{"norm": "rmsnorm", "positions": "rope", "bias": "none", "beta1": 0.95, "weight_decay": 0.015, "seq_len": 256}
Each number is 500 + 40 x the weight over its row's rms, rounded and kept within 0 to 999. Layers, rows and columns count from 0. Numbers have three digits each. The size before them is the row's rms in percent of the matrix's.

# layer 6 attention output, 128x128, rms 0.425, rows 77-127, columns 0-127
097:457557401499538480484448515502470472523546532595487569605521449513571513535515470554541450432507481475508499579472499531528518454515498480558507549441514477485452561503523512460494484512484496544485482472465500460528536515453545505530516476446523550556475544456554544501520617474457484532493479486563509515460495594426521501514482506413521544482458493460502530523422489520499518453441
115:461533507547500495484472480484446542476494469455569582519453625549480481508478495430484495508501558447492545550481421434514501559535434531490501522549544521518497457460455524511535574517509566419590502414491509484490498506455457513573565597487491486541556491501473544504542479523537445532515567516484449449516583511479503501538469536505474475450536502531530492486556495524531509510495
090:484466489517507549644511512409558511499507510504537423450535551529539514515453484583539475459547499499417510501494554478444532542499481534478512591486537471515489507407516483467490550568578470435505468545529492543488498502558566452538541487446487454488448460494480510541487521502431585507505483491517535523482541549519536497476504502582438493471503567484512498511445559517500513534491
092:508503569498570500511505479478514491540506485461498520521426525516536482510479476421430451463492515519587490512483526490505493435491516537511490486514475490501544477471433460482513535582488503477507432544520469453475359472486547495420481481465534476433442547410492444422452518506451425381474468498485539486502503486540436477505464475522523488495442496471481483573519507433546528532536
105:546546527431513457506511566454551480510461539469501531482446487508441515525469471484481529483583522579530522590436479516531535522542505588515532510484508587492569502401500456524555585415489465531463488480450529499486496461492456534553455493465452426439493467519513481456460416484508494462508516460502478536484550541448535525553482519480516496474467493502549497501542493438515561565560
098:503442473493537503463493487444524550514490484514428397484493515470425574481453472537507509501569600509443560494555467557465488412503566411519530543453522510525469535526440508542544531469484474496482511522506486513511474516496520544500471560495521531532524476520560609523535496455538494472499403512453510564496493508535456538503488429517505471539458530438478515578526509474474419499547
100:427528515499514488462544574533513573463471452546543438519416466493529494499496525555493530457535554474498464540434484526454571545577490468491434470450501429483502473477382533459528469510487551452467499571521481528488574459481461455473574466466466528496470521455530542484525509467512565525484463453490461511528421442462506532517525476545468561503502564455494450484548468519540513452471
089:493525522513486536462434555477527512550449477517465518468506458450543488506451544528424481544472450515441496515447528465497490437513497514470454496604427535581460550540541518508511404464493423529537501454480458466476513619484521473456496450480499516477447459467591522446515482476563524521507483469449546467513511569489539481496551494488517534584506483476549487473468512514495433548566
087:448490544524460462486478498534472490501509423471469499561513535389532495605560523482451510494505418521516560495516476465552553529529519485468541456540554443556416545540585504471505488479516495539465499568536453437425454518498482495486523547472484494447484561582509502507499490441465565572412517516523523456456488466480515556472499489453514486517513498502490485468524457548439576506523
092:515463521420452513486481449575441448515483581508619475441481506448456485459482519413481545518533526527398472525443494457493436559444514509436521494526558524541572517487474500534394465456462488520522504468507508462526498511518479523497548460497453587526459491536523482499427508452597450461506462484484497497490451454548498542543546511494507455480472492481540508477462470467476510505470
109:546485506512523560485589533547497430483444452477525483495488489513521490517492455364511533542563511439522470528525470506526457522538585583544513452570501519533494435470497606423502470457593484477533489455484473462548555446594489518464471445532479511537510533524506455433576536496430513498478492516504508487530486484505528497530474497553418545518475489454473491484492502505523521516475
102:473469459489498525524567562512512470533518504493521555480501542461480551427445573518501554463496467466561504557522492426481487536456509415414499496481428510530566486517448436489533444457570503517447504520435544477569547466446486477420460497508473444506431515498487479492449632477455501494517474540534446508553514537424537493493527509455493482495572493527497486465440503504469465485503
105:553495483516505485507483542532494559472450495543515501541477537535451486512516461547437457488483475489503491500543491467487501564509610462426483539603384592456493469599539496422511467542528497554497465528557430472509537549533499429506508526506548479506455526519549496437588453508543493503478532514447511549481496443542531517469517497558462534556510527514521552472446532487452500533473
095:524462491395439508500486484569528492518530554475485467458580499480444517525492518441558514512509472512434450489538542549498514488506512473501501557460601526563542595515515452474511566462557440479505505570456530445495431532589460472556441490521513485543466478519547449519470456472482509473444524502487469483507530537484516512542532413509505496543558501534461465546466413511440443506506
106:458441494526524519513506510487485519498537478508522453479516493484459477389549504466478494531529568439504495559411465526464534519384512526493597472513541455478494523456464424549559463401447490488475539464470477547503531539527557483508462480493545508514467562520526447503432482523595535518513451532488481478529559477470474443433535533465535535441459513517426478523490519453468469470552
100:520497496450545471502527468565509479488533437522485517525461443498449496440497490516572520520434535526573499395479488513520537456474453458473458500469513538508561461478475484459581482587505507378444527537496441530534490478523446432500461539593462565527498466484475480534493548515574509531561508519566492490551451515508455523495560520550461450465553496529435500528478497507495470429499
105:388420478499556473508481513520495520473433543478439590512517435509472517555541483546513506492614494547512457446373527434497487503467558412459522490491487450485439486506587568486515513494459548541521511511458533496494509532528474444511483538485529466508521546451452527574515475454532533458553547455525555556490476488517437476467477482485469531477496546495477515491485491551496453498487
108:476569484429530526451553512461570454490443527443423534502483555474441500510480456535475511436491559521548448509499476406476479501494497450530528463466568521520493472464485491504680421544529513467519513470533530486519559500390454516417469525486523447510534452500521501521517547468432493481491533458504503497518516525560480463436514487510465521487476478495503472512513468531466480520549
093:517447496435446512561489441549462502525479562506485561547492510518556538569537515518488541508470427483521455445534436597532468431478458527468456562586405456504569549540527532472498504524469453543502537533495509516527580494479500496513485462483514549483501545495527513550469438534497503469528460445478479519500494575419476468548570489484481528497440454493453536496479465460472505453585
102:520463458479544576469476467483468496456527504524450570454513548473504461549513467554517482461482571483523521553511508540559583475505489476532542534501525481472528566480574550500585553440570509471521495602521519454497497469544528513410460455503529468482449502614457555494543523529488458526560490473508493538518516500483445580495509498499516496518431536561479542485504482499492570551580
102:496527506516493410515541488469535458525453518494537530488511495513447443506563506466468460390502577463551475512514474454484398516447497586418504474546534485529563476540504450480451484533561511507458425588500494518549480507452509590455511493529560475488474578513492493505469474493515503504499403411519533524464537512478462536499449505527523479473517539470462529498535554493544494575541
104:494549424503549448465479537446392485473472438443517470484495427504502510479483447473483491466575565514460527497435484529509416447494441472485468474464573541545613486499563514503488425411512570477482494460469505617515484496497456470532499500523457443504474554522554465495457467534473555458481486487446534480471514492524513519487508525500442419520496476491527491473484485519469489512434
103:570520451495448478546510454502434519478550548543513495501512419552535472513515465485473467511575487545467510470496506516504429547542550517494459488509446545515499589554516502533455618479527399578542439431478564519552578481476487477530497510473525547550529516493518566469484502588490517465490460491494473564464494508465538504491519501505455485439515448532558493488498507485521489393464
112:480458486483463535468461493407502563492505475447508439544498502514536519570507565509489485519504440481443568499429465499469426524521507523535471529459499479499502551575503576515450512444475548542486526485517500516498443465565458578462493546528522467518476482489585459494435502467502499498443476537488441501580507565557473432491496474526496489598602536531474446466527476566466517451463
096:507523551531544439584432464486477472479509503500517525441596454517527505561456512433437512545487501516448504460511550465490434528503519473600439489539523464463477505482562468543604539430481447494476442492509502510529482496520537522567543508552524522559493508400433476455513499439504426470517519497502525502511506575540526542510462544466558545533516558469545522508519524520531510471437
097:557483505441478570466570490489554518437553554425517539480547507486479523545543529435439505525496496510553505511585562433489559520531436539533485468513516525515501403478508443542455501495466533520584462476520515469546525506542512495465590501500549471467517563537513524535509475477453515579456461411497478534446437503535550515492598542461548519514507513558510507510520511511501471571496
097:566504528523448450543544466490470514562499473578481602520508520490476544512508563485541400459524483557500499537480512489440513517499485428449477486502427502525510471418430432560493443470506553587537526549492490580457517469453478529455452517561536531496579484506451459511441496481488532527447536474486458579440517513540480509477525456455519418470480469495506509460535507479488497452512
104:465510528496475485560492506489448470566606570455490494473492513513476545471502499515478492556392469461493486433625448536473525471418421456466505510538526478536531526480447489490625567477493572500439528499518516546499490492479549530529480406495476516538442475529508466517494547497509427465486448497507434532500542504506455508532568541533481551508453458501508485527457480526502492512467
095:523463498464376473473521491463467488478535579517498487477519569479499434521457502567460468516439512514513538515442602496476502470479491501513538603460468464584518532468551452473578490519503440512526486421563499559497490545517484507551442488470544465509458431547498493567504458559520542419520529502490495585462526525486440469482495441531479528538499516493470521530489491434511457455482
091:544467463466474559569537471500548528547458539463482447471488517524559485459483451459551470412477425487426465443537518532572431475464482501478531453545454520513502520499483434556507478589511530412507465502478470540474506489500546489490462532418460498502497483582450476472527505459425453556500472455474535390507519485498492491455471478531421505520492499496422496494552516465529464459546
091:522469432487553462475438539499563504426517537490539518476495559500540419514494534499604521533461556470519442499512457477454442498488499530545508506506530506537524486539423508574492560600513503536465535526505550469530440428541487509539528485465496483497503562555511506509582509480518538401469486503531477420533477535503481545477549445560519497484438541548548573440508556492493510490449
104:500505482549429551606449491538448470533465446473503547518515473538540503419571543499480489417520485470497530462494491495544559507511483526441431498522436429488470562512489427444443488540451548450486520540466450506420482530424474488460489543466467512479446545535526531565533548517513494563574477430464497497549490526460526498531450510505507418518502487492506500532462515460487475549571
109:509509480576451459558483558546564475494488502509479498543477553542536542458512475439550500558522477468495484452531618510447497492464487554499419551536520449426490448568396460455443455466516485552488538514509499480521526511475546488482426545530508442477568542468512443487468502538432523531515481509473514494464533537528540494463448561470564485489454513386490541494513509473507485553508
092:511595437480547512496479473562513500528495514567440501469512530591512518551513451511496453478510549508457474451523496500493597415463546502469492562449541445529528462463501504618517531531440480539539563492470494504468536539433585411426510483519508473491504521504448552546514544492500496538549494445435496492497525464469534450518539510511485513480532487396507511496510548476495569533517
102:509409512544449593501534380456460497491446533485480472498452535543462552463485485474515469556532488454466534483480599583390536490548450537492488492437476529605538481527519479548572511530486449488532468498517475444493479480559467522516518441482571518564485471508537496480458488494522495523527568512502490527483596490554533492544473484499549496454514547508481508516481439466476495511507
098:486461498531498437520443520520519479544502445430473456437539539514501455487545455516400469501522464512478467439426421549500507546472477478533502512501443521481499439558423483525497458453478521546529467597542539561481523496568518474564591465563549487476500539479448496504468464486526533412494550489465479485510518451516478486456452477512496500533431522491599486492491539463529522587489
094:571547447499539543549509513510537457570447494482570478473506531492520462508474480487500488440469464591443486453488488568578456552549512433554472529534528574485492541540512483584465515503485485488488475488589514521541506471461473462462471479473466431525476509514560532386564493543529477467436534536479488452483507522490509453460522495544504470480542498441553514473542455488419492539589
104:530449467436539438475557513510498464513553490485531505529512553516511501455527520495445466526499491589495512518540447417458451519550477566538533480523392465524408462508507470412529534561528469473541489478493466480534568488501487502527500512499439508433423492452547490536482535492483494491507412533481456449532512555505464503455532433544505455579493534525427424555482503493500548497433
101:433525488530495476521489517558461496505504506482398531530486560549532534505531540544415484509512528551587513502528504564533493537524459541533516519559446504466488510474484436477478430519487579528534517521479526479556538514435500448476405534589513454489479470390544477510444502509507484445563551487452433442480480505542523484575511530515532500547520501611520538466532514506497545515501
106:553523548517457513506543410481570438552522585478473476494475520521533519503475561527430466534505466484492522493560518509491462484486477486567470409492455612495463459429455582481513493538462537511521457510545431482443580555531459561493489486490510484469557452479476513481483532534480505496453507488505477534410488506500470482501535522444527562508450435424525479551479546469553550443494
111:449504446504484524521587455466477464460458444498456563528550468493476429536437457506520528530425456513501451491529542509515430519526547570455543479514519506566567530459462514467482477614532449581520491473522546462467442470514551529556552483538523488409491530416501486491531495543486562484523580483521547507454477495480517513520466511515543516514538473484480549438529490550442558478528
087:473503468485459462437484576498548432477498489457530471477451456539525540521475484503488571417473454464486433440525491517521459578515498473476537432536483560511510442526485421516579490585604550497397490545504562504537539561512467510460526495526511515544462433460398507425448490488495514517503486494481500540482541456524495473461506483504469506485529539469500520530499523482542515598504
097:476505515525556480485566558494464473533503483536573588523434512527454533494458537538490493501467474525539502549494477566450479535431503430555480509494496516586535423569483460510429553573467542485480477440587488456504407490503437533601520423479474473445509500493485494453477518530560413475498491545489472516516545460474508512510431509488442541504456476532508505520548510522532468466509
096:505452552452468473505474539504440466485509525457484497462457469410587504511479523592506424498518435515474497535410438498507514540525512462448504465460479390483491511448545471507491490500554487533458473509515432473574475536494487426527486497524438527528446533465474556529535429472529500428571523468576517489517540539457480556448524506434491528536497558490483435432474465531499480474507
090:461512524534516541545459501487537477573453521482453404529577543524540534551568522498573589503495550484472509477455499535442465484457490474428467471468505572449473491556547516452501461531461561498455527518431489536436467513461476441553507546547530443517460520527507433516524444521463474470493504489433509452494466395527475504486493543484529512524601451509474510492513563497528436501520
097:571458480498545495436540496508487534513445447520411492424539477528570499451529591527481515478499462427512470451541452585479440434520605474486481514487480556448440512463454479529442510531526555546520544554525483541517456455529473472505477449396526520475464550452486550509521507559505504540509446479436483509508508470482512550512507473496511425474526504516569534510510515513493441555537
107:540584558466469547462576561522481452454551488489548499448492528413535508456478473545486470458498430511414533414518446421549491445483469524558489515523475474454453459523446497572487538482445521516509454540482461539457525512495562462456549527498454536532533489469482447450492484462561417515446445466447478508495533488502446465474566486506495519547463468467520485514456549496522448454476
111:518568577504483537509468518561490568559451594465456503440488464507514458520529477464484463433418486527509496475526474460562602526467550472500503572488487525538517452444484576385479505444450484452546551468460445536493499505530498477458400540505451540517517476514504508482430487472481534484459502445507522528506476395518450508527536500510503513492495463529462486532420493521516473504535
097:536443556518444504506517526636508524566500558476512501512597512502493502505557546548531520456517509583459558469496481477505559457532551451527503579579554483512484485522537506486513495413509494471558536504508442525526442476455550474519547554493466429506551485524562518519508454495493508477450507426536508522541516524466522471470477497512438471454590507495505429523496509557449417496508
096:539387522478475593457540545568523452484484513485509514570509488490499509454522529474564545567543505505463468505492538498510563458441450539426499518515451434510540472548491535568551417505579539482507522446513510452520444587485510484447480461462541489500448462445449420491488506452452528481440464512528465473521450513545505463573547532498499492498533421525447497523529536476472477492513
098:536427509492447502428499484578484479587524486467526479565569464535452476516482507496477481513466402502468495494471493467497498473565450494475499464549476437482517496440576498554471502538514499500437479514482520489527503546528514616514386487515438554549456496566501524466467477476558475516539473520413534484481463463484488516387505498544514518424464535482487511528464491535582509472501